config.toml
head_dim = 128
rope_fraction = 0.5
qk_norm = false
parallel_block = false
extras = ["capped logits"]
init = "uniform"
final_lr_fraction = 0.0
seq_len = 2048
Each number is 200 + 30 x the weight over its row's rms, rounded and kept within 0 to 999. Layers, rows and columns count from 0. The size before them is the row's rms in percent of the matrix's.

# down: layer 6 MLP down (transposed), 1024x384, rms 0.047, rows 774-840, columns 128-159
# gate: layer 6 MLP gate, 1024x384, rms 0.0567, rows 775-841, columns 128-159
# up: layer 6 MLP up, 1024x384, rms 0.0523, rows 775-840, columns 128-159
down774,102,131,211,210,187,231,225,210,210,171,229,202,151,183,186,226,240,201,145,207,193,187,244,210,164,227,257,156,187,200,212,221,193
gate775,107,183,204,166,229,231,192,178,204,221,218,190,208,206,169,180,239,200,204,199,214,199,155,181,218,222,203,259,172,211,245,218,225
up775,101,152,201,139,219,219,140,180,271,165,194,171,215,187,222,245,196,176,247,215,217,207,181,199,259,249,243,203,238,179,172,208,258
down775,099,210,233,220,201,175,162,179,226,129,214,127,199,199,226,200,204,228,212,188,192,245,181,220,225,214,195,228,216,202,236,154,162
gate776,104,166,198,280,178,213,242,187,188,183,264,197,193,207,149,192,191,178,174,219,207,208,232,185,189,209,190,192,232,176,220,201,183
up776,107,199,173,154,158,121,196,153,217,189,214,220,244,176,198,181,145,223,200,197,204,215,206,185,186,248,224,200,215,146,187,175,185
down776,107,137,181,189,167,223,224,212,186,164,173,201,222,195,239,258,147,221,173,219,219,156,218,211,182,188,295,201,230,194,247,216,206
gate777,106,200,219,184,225,189,176,209,147,183,249,190,171,188,185,192,205,263,215,206,178,190,242,197,232,169,230,147,214,191,192,216,191
up777,098,225,223,212,236,238,249,141,196,212,157,229,175,195,202,129,153,189,230,181,131,177,235,133,194,196,199,208,181,215,212,185,212
down777,099,217,235,193,187,215,274,200,201,211,173,183,181,183,194,188,162,224,179,207,149,179,186,151,227,190,185,195,149,222,214,193,230
gate778,099,213,211,139,174,185,248,165,222,248,189,171,126,187,163,170,159,191,182,186,222,215,168,181,187,167,183,222,233,228,164,259,156
up778,098,174,136,227,178,219,137,209,230,261,264,211,181,223,202,200,247,161,206,186,133,162,194,198,181,213,236,184,196,237,178,147,184
down778,097,213,197,249,214,234,157,236,140,203,168,143,191,200,168,182,212,193,196,246,192,202,190,221,206,231,263,200,225,251,125,152,173
gate779,100,180,220,161,210,194,195,230,199,166,154,178,245,148,196,212,175,208,222,192,173,211,246,225,234,193,227,162,241,219,226,145,181
up779,100,199,194,205,172,215,204,194,166,195,234,203,246,250,205,197,193,176,163,151,173,176,200,218,241,167,218,145,244,207,215,173,187
down779,101,268,193,175,181,156,172,190,225,173,187,188,219,237,211,171,218,228,170,158,227,228,214,202,216,234,177,167,237,194,252,207,217
gate780,104,210,186,177,168,222,200,183,194,192,197,191,222,198,245,219,145,201,196,244,189,199,196,188,174,197,203,206,216,213,181,147,193
up780,098,259,155,225,229,174,188,225,222,243,207,201,208,233,188,193,213,195,177,212,262,219,214,190,217,159,216,156,220,216,213,152,147
down780,101,153,209,221,183,277,165,136,194,203,182,196,192,162,188,185,217,174,219,203,298,192,180,168,212,157,155,161,239,186,202,225,183
gate781,101,224,205,157,190,165,191,201,223,208,170,228,179,172,188,150,150,231,187,183,233,215,188,184,149,158,177,196,205,207,223,218,227
up781,100,194,241,219,229,192,197,226,194,169,211,148,173,169,185,184,178,162,205,213,174,223,149,206,176,195,248,184,206,231,158,195,169
down781,101,173,226,243,238,220,243,200,190,199,209,185,197,226,250,229,221,184,238,235,156,179,245,178,255,184,163,210,226,177,261,194,231
gate782,110,181,188,228,183,233,191,194,183,200,236,183,176,231,219,200,206,200,220,206,246,178,204,205,204,156,212,183,231,216,147,171,170
up782,108,234,228,172,213,184,256,197,164,218,224,187,189,211,186,157,214,173,180,238,167,215,203,145,158,220,220,176,181,166,224,138,192
down782,110,228,158,214,177,213,242,151,214,189,192,189,225,244,166,162,200,154,176,214,201,175,225,190,193,171,168,220,140,214,215,153,184
gate783,108,151,250,148,220,214,185,161,176,231,195,246,162,196,220,197,185,148,192,226,188,195,217,220,255,213,213,193,199,183,193,193,149
up783,101,199,190,265,216,191,189,234,196,182,258,125,249,207,146,180,241,190,184,243,250,170,171,185,127,177,234,223,173,166,175,202,179
down783,103,214,220,194,190,227,183,258,203,214,180,200,164,195,202,220,238,212,177,201,202,196,237,164,244,198,187,233,204,178,171,265,183
gate784,093,178,183,222,222,186,223,215,210,145,189,188,203,213,132,199,189,217,191,168,184,213,210,227,219,192,153,172,123,226,231,250,222
up784,089,261,198,154,203,174,214,186,206,195,211,201,241,224,207,194,203,216,178,209,246,163,200,210,146,201,182,165,212,155,217,158,194
down784,089,194,177,199,181,206,222,245,256,234,216,226,246,183,231,170,205,193,211,210,206,202,238,234,162,195,213,191,242,191,190,230,201
gate785,096,223,151,175,212,245,205,176,235,202,187,163,203,224,214,221,228,220,180,174,230,234,248,216,209,213,214,154,205,177,241,198,182
up785,093,228,200,190,182,256,215,202,168,181,163,189,178,213,234,187,222,221,230,190,114,202,214,234,193,237,210,161,201,152,137,232,220
down785,092,228,199,219,199,208,200,232,192,228,243,177,229,182,252,212,190,204,237,227,179,240,171,211,219,246,174,207,200,189,190,201,192
gate786,096,217,234,228,188,215,212,197,212,240,237,166,226,212,207,220,202,206,187,210,188,241,162,203,194,210,170,194,223,200,175,210,232
up786,098,205,216,185,248,175,232,149,181,151,211,228,162,240,243,174,204,212,204,188,192,169,170,186,236,189,255,183,210,187,172,230,197
down786,098,187,202,206,194,150,129,197,145,196,173,215,197,207,182,193,195,200,236,195,243,155,143,181,189,176,220,209,196,229,223,200,228
gate787,094,198,179,179,261,230,228,212,189,221,234,242,177,172,219,214,178,212,231,245,162,191,224,205,187,178,262,184,201,239,191,258,150
up787,094,197,172,182,248,239,270,182,225,225,167,184,222,150,240,172,258,249,207,191,234,207,204,217,187,195,195,222,146,223,254,201,235
down787,092,217,274,178,232,230,139,194,151,185,193,159,217,223,173,172,170,214,234,188,149,236,214,201,204,246,170,168,199,221,118,133,177
gate788,095,191,235,204,189,228,162,198,210,240,244,239,178,221,216,180,185,157,211,172,266,183,153,127,183,237,203,221,182,235,195,136,134
up788,100,168,199,179,247,209,196,171,221,225,218,232,205,198,238,184,223,178,208,197,201,247,223,218,184,151,233,194,213,161,188,163,207
down788,099,199,218,186,198,260,222,183,200,163,192,169,258,231,212,186,197,209,203,149,143,177,201,184,185,181,178,214,230,241,191,198,195
gate789,105,257,206,170,271,222,208,195,140,197,203,236,247,175,184,190,239,245,197,245,255,225,234,234,143,209,218,185,186,160,212,212,206
up789,106,122,226,268,224,208,123,144,204,224,168,175,183,207,205,174,182,213,236,223,194,192,217,180,218,236,211,168,186,173,185,255,196
down789,106,163,177,204,192,198,200,182,182,164,216,198,127,179,152,213,137,218,260,192,183,141,168,131,228,185,182,208,223,196,164,156,144
gate790,096,211,201,260,154,207,205,207,171,253,182,198,236,155,211,227,219,204,179,262,229,215,215,225,203,244,148,213,171,144,244,211,238
up790,095,216,207,187,223,152,248,193,143,179,211,181,241,174,220,191,235,194,174,224,232,209,207,211,218,216,194,188,174,210,214,192,242
down790,098,217,197,210,167,230,204,183,187,232,208,248,182,149,228,172,204,216,239,210,247,184,208,219,200,193,159,177,205,180,260,233,182
gate791,110,198,158,177,194,231,180,226,164,186,188,211,215,170,187,208,158,236,228,222,146,210,200,155,174,162,224,221,220,154,198,167,174
up791,108,236,180,181,165,244,224,232,189,221,177,244,225,154,222,131,230,218,162,166,204,239,205,172,219,171,199,256,262,206,181,199,165
down791,110,190,171,191,187,222,193,220,203,187,207,214,247,170,240,232,162,122,198,207,204,215,238,182,178,191,240,251,262,176,205,188,149
gate792,095,225,241,170,231,246,221,185,150,232,149,190,288,175,170,167,171,164,162,211,216,198,218,192,246,228,168,197,161,217,215,233,242
up792,098,137,163,232,156,185,201,234,199,148,206,188,190,248,224,196,157,288,207,199,183,209,189,236,143,195,230,198,201,253,238,176,160
down792,094,194,209,260,214,209,202,175,155,200,187,178,153,161,186,184,175,171,195,256,211,214,205,183,238,218,229,183,195,262,179,220,235
gate793,092,190,202,214,177,174,186,210,229,196,204,240,245,168,247,237,202,178,172,233,222,259,189,233,204,139,181,209,158,112,219,260,225
up793,092,233,155,181,209,152,207,127,205,175,145,262,204,197,207,225,175,173,206,219,223,185,199,223,206,177,249,178,212,169,279,212,204
down793,099,157,239,209,146,182,227,177,245,181,180,207,213,189,187,209,220,195,192,222,214,209,234,208,177,172,226,226,238,199,218,211,194
gate794,102,257,180,209,202,199,218,185,150,199,166,216,216,177,235,166,200,219,230,265,221,188,168,209,197,244,192,192,164,200,162,234,205
up794,105,175,198,193,213,184,188,190,200,219,166,192,170,191,174,179,201,191,178,195,169,229,167,207,198,225,211,216,199,198,226,193,175
down794,105,227,190,245,212,129,196,235,219,179,199,159,197,188,126,226,225,204,189,213,211,153,222,186,156,184,186,185,232,272,217,204,238
gate795,099,166,200,217,223,254,219,251,227,230,208,163,178,126,194,146,167,197,248,276,161,232,158,189,260,205,231,218,193,145,194,213,218
up795,098,247,178,188,202,207,228,225,187,264,193,230,210,157,269,198,191,234,180,258,220,229,205,160,112,219,227,171,208,255,165,190,242
down795,100,213,257,190,192,209,173,202,215,188,188,222,163,124,187,225,192,174,235,184,216,197,191,206,203,206,213,213,211,203,126,161,169
gate796,095,209,192,181,177,211,199,213,182,212,166,266,192,230,233,255,223,126,223,153,168,220,262,196,252,186,225,198,221,188,195,177,220
up796,105,174,274,212,199,207,179,162,147,194,173,149,132,212,169,196,181,224,164,266,226,192,141,162,214,216,178,206,215,197,194,177,200
down796,100,213,161,210,194,221,194,209,238,213,179,227,237,175,233,221,275,119,194,156,145,218,264,244,229,203,189,215,191,214,199,193,168
gate797,099,206,206,208,228,190,174,195,222,211,157,156,241,218,193,148,186,201,181,221,199,175,223,179,192,178,110,192,198,184,271,201,211
up797,103,223,173,181,157,160,205,164,187,199,230,220,175,252,193,217,139,177,229,189,147,203,180,241,188,191,247,195,196,149,192,200,194
down797,102,183,247,219,166,161,218,216,211,217,235,143,166,229,192,169,170,190,162,223,213,186,207,224,184,213,245,236,222,171,203,208,188
gate798,099,216,126,146,188,232,189,171,197,169,192,211,194,180,233,153,181,255,187,229,167,201,191,189,180,153,206,190,122,185,159,246,146
up798,095,125,159,128,260,214,209,217,205,200,213,211,216,200,216,234,201,159,158,185,191,207,184,201,211,201,201,264,215,195,168,226,209
down798,094,173,228,189,203,233,190,198,234,183,249,165,200,264,188,190,209,142,245,196,249,163,216,207,243,236,237,214,196,147,198,199,188
gate799,105,155,175,165,155,188,214,182,179,200,233,189,265,220,211,186,157,211,203,141,223,208,202,190,163,216,195,168,235,207,212,155,171
up799,103,203,159,143,190,286,196,191,177,200,251,169,211,141,185,157,196,229,194,153,211,242,190,210,146,207,163,208,247,231,221,223,172
down799,106,210,142,188,178,216,272,169,259,239,205,220,163,210,156,202,192,205,126,180,150,161,202,195,178,221,194,245,263,240,222,136,149
gate800,103,226,234,221,203,172,211,194,213,216,206,199,221,211,269,215,196,207,230,250,233,195,221,195,241,141,215,218,211,185,143,215,222
up800,101,185,169,191,195,246,231,173,243,208,166,211,158,170,263,186,174,161,233,222,188,184,219,156,223,218,165,205,209,194,174,198,245
down800,101,150,184,187,182,146,180,237,259,155,204,217,211,205,209,260,245,183,146,207,191,186,254,223,185,176,246,180,173,201,187,158,257
gate801,100,202,249,214,213,191,251,182,171,174,205,231,259,187,235,157,186,210,278,195,269,240,202,194,211,230,202,196,191,189,216,220,231
up801,110,164,216,162,201,187,175,216,201,192,218,204,166,193,235,237,193,207,188,185,174,189,187,231,228,206,228,178,189,198,175,206,221
down801,105,167,203,225,170,188,221,190,176,243,199,239,166,246,234,212,252,146,223,236,188,193,276,175,171,219,179,229,197,235,243,178,178
gate802,097,201,168,172,203,216,221,250,194,205,245,197,229,147,205,167,172,184,180,187,252,228,179,156,228,153,204,264,155,151,210,236,202
up802,102,249,241,244,219,212,180,211,186,114,225,254,193,176,207,187,172,189,151,226,242,192,216,168,196,167,176,198,214,206,222,185,148
down802,103,182,178,184,176,223,223,232,177,245,177,196,202,233,221,187,227,218,180,200,198,206,211,256,158,206,148,180,201,183,199,143,221
gate803,093,198,152,266,114,202,170,186,137,181,202,210,217,202,197,218,205,159,239,190,203,174,175,172,277,177,229,168,195,178,237,175,178
up803,091,228,221,204,185,160,220,192,195,207,227,158,137,211,204,197,212,152,195,213,138,262,197,186,228,193,250,189,183,202,201,200,167
down803,094,198,187,132,247,236,183,222,239,221,208,230,149,224,183,182,187,149,147,217,118,187,209,196,243,190,180,234,198,179,189,210,202
gate804,099,170,193,231,173,181,192,192,167,203,189,135,255,200,253,197,156,174,163,204,188,170,224,203,148,177,278,223,212,191,251,236,147
up804,100,175,248,163,279,223,199,194,207,248,193,169,210,143,152,191,201,201,183,218,203,230,188,179,172,214,218,162,209,189,148,210,235
down804,098,212,236,174,184,264,207,185,220,167,218,212,197,218,161,200,166,260,214,224,183,230,182,258,204,166,163,204,139,215,194,177,168
gate805,110,229,183,243,251,186,218,294,153,227,225,191,229,205,227,185,236,172,238,246,245,233,177,200,192,156,197,191,171,192,283,155,263
up805,106,200,187,241,173,216,193,166,183,194,290,237,186,189,177,198,166,181,214,149,185,221,155,204,202,250,221,226,186,248,227,238,146
down805,105,215,190,203,240,208,260,162,169,185,215,207,137,182,240,221,212,259,221,181,210,203,226,202,203,204,276,255,140,203,157,205,244
gate806,097,199,242,132,220,231,155,201,171,214,241,188,153,223,166,259,207,265,212,199,207,239,217,190,205,186,150,220,117,150,228,165,198
up806,092,234,223,243,220,202,217,186,178,166,153,165,210,260,194,204,196,217,151,240,187,141,186,196,173,213,188,194,166,206,188,160,148
down806,094,256,214,183,184,188,212,235,214,242,152,198,220,210,252,204,224,138,191,244,169,207,172,152,244,205,195,133,204,210,226,210,210
gate807,097,137,226,200,226,232,228,164,180,211,174,197,215,228,222,144,125,208,232,209,210,243,170,169,232,230,259,216,184,178,200,176,238
up807,103,171,232,175,225,220,238,248,262,261,176,204,195,174,171,175,209,175,225,215,164,234,200,209,245,223,218,219,160,148,234,222,247
down807,101,229,166,229,180,196,213,219,171,242,243,213,218,175,193,259,164,273,201,221,160,146,215,275,172,197,210,210,196,207,160,222,201
gate808,096,215,215,178,177,168,175,217,218,218,225,173,234,227,200,187,210,200,185,185,183,242,217,203,230,158,195,158,172,203,260,190,235
up808,098,196,163,150,260,215,205,214,150,236,224,236,187,152,198,222,175,205,186,187,191,189,221,192,232,175,190,201,232,208,154,171,131
down808,101,143,196,153,195,182,151,234,176,188,171,170,228,171,181,208,171,216,264,212,193,162,238,197,177,190,229,196,173,209,137,161,176
gate809,100,199,198,187,173,217,176,203,259,221,190,253,190,207,205,205,180,202,218,240,180,215,217,240,158,221,203,209,143,180,186,175,223
up809,104,193,159,212,229,194,245,227,190,246,225,232,218,182,170,198,135,207,226,195,214,208,179,210,169,202,208,201,209,189,246,196,217
down809,104,125,234,198,242,188,192,189,200,202,163,196,188,181,210,180,129,229,254,202,231,202,227,166,198,140,176,203,204,226,170,195,166
gate810,099,168,192,181,253,244,163,251,184,185,155,246,239,201,161,172,191,206,186,158,230,228,234,168,194,201,190,187,197,212,212,208,226
up810,096,168,165,202,195,197,205,204,173,248,185,204,205,177,144,227,198,223,208,184,124,232,174,120,190,160,226,168,195,260,175,228,159
down810,097,233,208,182,227,177,198,227,131,231,190,228,222,164,195,177,194,216,218,211,211,259,239,174,184,221,201,160,210,154,243,233,195
gate811,092,263,224,191,164,208,236,235,201,175,220,183,191,175,227,178,167,179,174,181,184,265,202,184,167,168,210,206,215,180,213,233,231
up811,090,243,193,208,126,226,177,202,196,175,193,229,233,151,187,223,212,219,195,235,157,245,205,226,182,232,193,212,185,132,225,222,208
down811,094,186,208,222,181,136,277,236,202,134,233,175,184,211,185,199,203,203,211,219,211,206,217,218,150,152,189,206,222,202,195,234,195
gate812,095,173,218,180,193,233,214,225,190,193,186,255,202,181,200,186,154,162,200,171,242,207,146,228,174,223,221,222,214,179,200,255,242
up812,090,213,171,229,227,169,243,148,199,172,269,190,223,261,198,163,220,198,220,246,187,227,190,192,229,177,136,170,195,186,213,142,214
down812,099,208,212,214,217,195,232,186,136,211,211,236,210,224,148,142,175,286,148,215,209,223,215,199,203,247,176,211,175,191,177,144,180
gate813,096,198,203,190,217,170,182,180,207,225,209,173,191,177,197,199,198,173,190,230,236,158,152,213,238,239,224,206,151,151,197,214,207
up813,104,233,196,176,168,232,189,204,159,241,175,211,192,228,184,202,203,169,169,132,171,167,156,240,154,225,164,245,185,191,239,151,247
down813,102,203,189,136,209,208,175,217,189,222,177,238,201,196,173,231,153,193,239,209,208,144,201,247,225,200,173,191,175,206,202,200,226
gate814,098,150,195,187,216,219,199,207,174,194,211,216,246,227,216,236,173,224,208,171,216,216,210,235,148,203,200,199,181,207,230,177,228
up814,102,184,187,225,212,166,194,191,218,134,203,250,220,184,181,180,160,200,167,175,223,204,190,237,233,145,169,268,232,155,168,200,264
down814,097,223,216,231,247,156,215,187,207,204,193,185,145,187,254,199,210,214,270,172,190,189,225,141,202,171,162,276,212,142,209,186,172
gate815,104,201,212,190,183,257,217,174,153,231,180,215,217,170,206,168,168,175,227,191,154,205,187,173,192,205,242,211,232,149,168,282,173
up815,104,251,132,159,198,219,177,205,158,169,214,155,213,252,151,271,166,176,286,244,203,188,217,236,169,195,264,226,243,200,161,143,204
down815,106,218,184,183,209,180,158,230,260,178,221,190,224,189,216,192,192,223,246,169,203,244,210,234,227,165,159,215,220,186,231,225,193
gate816,102,250,244,143,193,262,188,190,202,247,140,169,197,216,183,132,230,149,217,182,229,254,212,250,214,235,179,229,219,139,237,162,201
up816,099,228,176,135,183,194,211,226,234,267,182,150,208,185,135,143,225,147,216,120,203,222,194,219,215,217,208,166,209,151,144,139,164
down816,100,210,183,185,251,214,171,171,229,203,185,167,187,157,154,168,190,238,146,160,175,212,221,172,213,263,215,206,244,184,193,227,212
gate817,107,196,235,162,216,186,194,166,245,204,204,219,205,216,235,143,234,182,211,181,187,201,262,205,233,162,196,198,166,161,206,187,218
up817,105,208,180,183,245,204,218,240,184,180,184,178,201,208,201,177,191,222,230,240,168,251,209,194,216,226,258,149,175,218,258,201,190
down817,103,190,195,153,239,273,160,161,205,236,204,197,181,231,192,160,213,187,183,210,226,187,241,175,193,163,202,244,169,171,267,207,207
gate818,095,191,223,132,195,204,201,179,226,177,198,210,199,189,235,223,212,218,260,252,201,224,213,180,212,278,159,197,236,215,237,210,199
up818,101,286,183,141,212,205,172,183,216,235,229,178,192,181,196,191,197,188,212,138,230,245,206,188,159,264,149,180,151,237,226,186,185
down818,100,246,267,202,196,258,198,193,202,154,202,162,217,204,244,153,209,147,198,262,244,222,247,178,156,249,225,221,237,184,240,243,249
gate819,094,213,212,196,221,153,141,186,198,194,170,183,212,212,204,184,163,211,202,157,211,213,212,196,249,190,152,180,189,215,264,211,226
up819,096,209,201,215,141,184,222,219,167,230,224,221,193,221,179,217,181,240,169,161,198,207,210,207,200,197,175,192,252,235,215,172,194
down819,097,209,180,215,166,237,180,195,198,182,193,214,197,205,247,178,225,187,212,181,160,204,184,174,225,225,169,200,190,218,174,217,176
gate820,102,280,207,259,211,214,215,207,154,238,248,220,227,174,207,183,240,235,139,210,171,236,194,231,165,224,176,244,218,153,164,204,221
up820,099,215,183,200,282,196,164,240,177,252,212,190,185,183,162,181,198,189,196,210,225,186,192,173,179,199,159,218,127,185,217,201,79
down820,101,232,174,217,197,233,233,262,171,231,188,208,134,215,191,205,249,195,194,182,176,130,188,200,203,248,188,212,201,264,190,234,225
gate821,098,209,225,224,228,168,193,163,229,209,195,141,248,218,163,211,209,214,210,167,215,207,219,233,240,212,186,216,176,218,206,189,220
up821,096,193,197,193,181,183,202,230,183,188,199,251,187,236,194,169,211,220,163,162,162,196,187,217,208,166,163,214,174,193,210,224,198
down821,096,151,237,164,246,174,166,185,235,202,208,202,190,213,243,165,238,181,193,222,166,231,190,185,218,169,195,196,155,216,234,203,207
gate822,097,183,238,251,193,153,183,219,117,176,193,199,211,171,205,249,186,203,175,222,201,223,174,158,224,219,247,158,181,191,187,176,224
up822,095,203,186,197,205,203,209,187,265,162,259,213,234,175,210,160,221,229,245,210,134,171,233,245,150,179,142,217,173,253,195,215,179
down822,099,203,164,237,233,193,186,174,156,221,237,182,228,199,173,177,202,265,267,228,169,200,182,160,164,214,183,177,177,231,280,168,207
gate823,101,232,241,200,255,172,166,198,195,241,178,252,180,220,198,189,171,202,166,208,232,232,160,164,248,206,180,168,211,210,224,230,208
up823,094,180,214,232,146,217,214,208,180,137,238,189,210,148,200,183,201,217,243,199,171,229,222,200,197,216,160,252,201,180,201,250,183
down823,097,210,256,170,192,189,190,223,212,252,197,220,196,187,230,155,222,181,223,216,157,217,168,160,191,184,158,219,235,145,261,182,177
gate824,100,252,258,179,278,202,161,263,243,204,227,157,217,172,214,170,218,222,233,164,194,209,212,185,212,187,191,237,220,223,147,208,256
up824,102,205,183,181,188,217,179,196,142,195,196,210,213,150,211,251,198,249,236,204,219,243,181,187,177,207,134,197,133,195,211,214,172
down824,101,245,227,192,172,178,236,231,234,224,202,212,200,181,227,233,167,177,162,191,195,212,200,243,180,170,179,180,217,189,238,211,231
gate825,105,197,199,186,199,181,257,134,226,229,178,182,230,188,206,176,214,197,159,224,172,191,203,204,163,168,219,156,237,177,215,165,212
up825,102,163,210,249,179,226,209,128,225,184,221,245,168,228,174,184,177,184,181,213,244,212,214,216,145,167,186,207,207,233,184,223,177
down825,101,223,208,182,186,246,202,207,199,172,206,180,140,191,196,183,251,129,189,204,149,189,198,245,154,167,241,204,239,173,155,196,210
gate826,107,199,193,212,171,201,189,243,148,152,188,242,227,154,189,205,197,219,187,214,290,218,205,195,230,207,168,210,171,158,231,195,182
up826,105,164,192,202,199,186,187,160,202,183,202,135,248,207,220,185,234,261,226,193,226,218,208,213,153,232,232,209,185,222,167,174,229
down826,104,118,167,267,190,169,174,200,230,233,174,199,223,199,233,258,137,263,209,173,172,212,191,231,188,210,186,255,127,214,163,219,242
gate827,096,260,239,177,193,164,215,157,234,168,202,196,129,193,186,214,175,180,184,209,211,205,224,244,217,211,197,217,252,152,231,202,142
up827,098,252,195,163,255,136,231,209,179,185,195,245,211,166,194,152,209,172,266,250,235,159,253,208,219,216,281,200,178,179,190,215,146
down827,095,157,197,213,190,242,185,214,260,208,193,219,209,206,207,264,162,222,188,199,173,210,117,151,188,189,177,219,173,183,167,131,185
gate828,103,162,226,178,171,222,104,206,211,224,205,178,192,185,222,161,179,236,192,232,253,212,199,180,210,250,175,212,146,178,226,187,219
up828,096,185,229,222,154,194,197,186,172,237,189,241,212,173,209,209,214,241,207,252,240,176,187,175,257,227,274,251,180,219,225,232,215
down828,098,213,158,194,209,203,142,185,193,223,143,174,197,235,171,181,221,209,169,197,218,183,225,243,151,151,219,251,193,231,232,181,196
gate829,103,211,211,208,175,178,243,233,218,219,188,192,211,216,198,198,227,135,158,201,187,173,161,238,188,214,204,182,213,170,212,199,249
up829,106,188,202,145,162,219,235,208,232,199,224,207,210,209,230,192,235,192,206,237,218,143,146,241,178,110,193,167,242,182,181,278,211
down829,107,215,176,181,153,180,207,229,232,179,174,154,214,159,209,220,157,222,174,179,217,124,209,183,200,216,213,223,260,211,250,180,177
gate830,107,149,196,255,170,229,160,219,226,212,198,177,166,203,215,172,220,213,158,172,221,157,223,212,173,279,189,186,152,141,209,158,268
up830,103,247,196,140,203,200,188,217,198,188,207,195,246,205,185,162,197,190,246,204,160,162,225,229,189,167,155,206,212,219,170,156,204
down830,104,209,229,195,181,219,224,221,199,157,218,180,238,185,208,279,178,243,205,231,207,213,193,182,176,256,177,186,227,183,237,157,186
gate831,102,229,189,131,144,240,188,220,230,269,165,150,191,257,156,172,170,204,176,237,188,252,220,173,228,246,187,187,181,219,198,225,209
up831,103,178,191,207,220,242,213,208,214,185,162,193,144,182,246,176,201,237,179,215,240,197,197,232,211,208,201,223,214,260,177,183,226
down831,100,226,184,169,169,239,198,139,183,188,180,210,145,246,220,212,212,213,211,189,216,202,169,213,197,202,213,215,192,208,191,192,233
gate832,097,228,225,147,222,191,217,165,205,174,203,227,229,215,208,167,172,219,189,198,207,209,171,200,205,191,210,167,229,127,226,152,187
up832,097,187,168,186,201,224,181,181,209,175,165,186,292,235,198,170,167,217,195,188,269,206,236,210,212,216,161,228,195,198,211,210,244
down832,099,187,204,152,110,217,259,180,235,198,193,178,161,254,178,228,172,176,166,213,205,181,195,177,188,223,167,195,229,221,188,142,150
gate833,105,203,217,193,198,218,200,232,174,213,173,220,209,197,207,209,197,207,218,200,250,279,144,198,217,208,191,121,136,169,294,194,201
up833,100,162,175,175,176,265,175,172,163,176,199,203,124,182,141,195,263,207,235,188,238,227,216,243,179,204,159,185,190,222,193,213,206
down833,098,143,188,198,257,245,199,197,195,206,144,152,190,273,201,205,184,192,198,198,213,235,141,206,120,187,233,198,205,191,133,206,224
gate834,106,231,158,162,219,175,156,130,176,224,221,164,244,218,171,233,174,166,189,245,230,250,175,190,225,149,156,234,208,206,190,234,223
up834,107,183,229,223,235,258,211,153,195,204,255,170,197,193,167,183,218,198,210,159,176,187,204,219,175,247,239,202,156,198,178,253,211
down834,104,204,190,193,250,169,174,214,212,192,225,154,207,195,261,223,189,212,194,187,225,194,227,249,228,240,192,206,197,202,207,197,201
gate835,102,202,221,230,208,148,199,203,211,220,206,213,211,225,202,176,198,215,223,218,210,187,174,232,183,201,225,238,200,215,195,214,254
up835,098,201,178,211,174,196,187,196,126,210,197,167,168,182,160,181,129,196,230,223,195,206,193,182,211,216,239,224,184,178,136,258,176
down835,098,225,146,192,166,224,206,232,220,216,184,210,226,181,226,184,244,168,216,220,158,215,131,175,188,176,213,233,170,163,150,177,223
gate836,094,225,185,189,152,274,156,206,187,216,229,198,157,158,154,231,201,149,249,208,163,275,208,227,211,203,168,170,158,158,157,198,208
up836,098,175,135,188,179,252,176,168,200,167,185,166,217,197,188,204,209,207,209,227,191,211,172,196,137,195,211,192,235,195,206,182,224
down836,098,217,189,208,211,261,173,195,227,191,195,138,231,199,171,179,202,137,184,274,119,259,233,197,268,205,202,176,207,161,223,229,221
gate837,098,196,180,223,245,188,249,190,208,227,210,161,241,190,161,183,173,223,231,231,236,223,226,156,167,166,240,204,172,182,187,272,175
up837,107,241,124,215,168,174,193,169,129,178,241,199,200,205,214,201,232,166,226,218,164,147,213,191,206,202,193,214,180,173,173,198,107
down837,104,208,181,164,178,218,162,216,206,189,128,201,209,176,249,162,235,113,231,222,172,205,216,225,252,216,191,180,130,184,206,242,214
gate838,094,142,215,233,177,217,194,205,165,186,166,202,166,157,231,236,192,240,210,282,233,220,244,249,170,165,216,212,228,165,220,266,227
up838,088,166,206,222,195,206,208,252,208,215,190,230,202,196,198,204,152,213,201,182,220,194,200,191,192,227,162,204,200,191,247,191,218
down838,094,272,168,180,204,150,203,205,171,194,207,243,211,175,198,176,182,243,186,211,143,230,247,217,185,226,228,231,239,264,243,204,245
gate839,098,199,218,161,181,195,237,185,227,216,190,215,216,184,252,217,170,139,161,194,197,225,207,206,223,212,172,227,217,246,230,229,187
up839,097,230,176,181,181,189,203,164,181,221,202,216,175,238,242,184,199,158,211,193,179,155,168,197,233,262,200,243,180,171,143,229,239
down839,097,198,239,197,168,221,179,191,199,210,181,234,224,228,198,147,184,187,197,215,181,242,181,202,164,233,197,170,179,250,257,209,210
gate840,095,243,188,213,169,212,219,194,185,212,235,210,190,151,187,247,212,196,250,192,242,215,202,152,240,155,192,161,153,218,272,178,192
up840,091,165,214,156,193,166,146,188,205,234,149,211,245,200,138,191,197,222,217,177,194,200,212,224,179,258,215,224,197,262,147,217,230
down840,096,209,248,229,233,216,192,193,195,239,219,276,137,258,219,187,192,181,180,242,239,256,158,179,238,155,203,216,223,176,218,202,191
gate841,109,169,180,148,183,192,206,231,197,188,214,221,231,171,160,197,151,218,178,212,180,181,189,167,265,165,234,158,236,163,227,176,238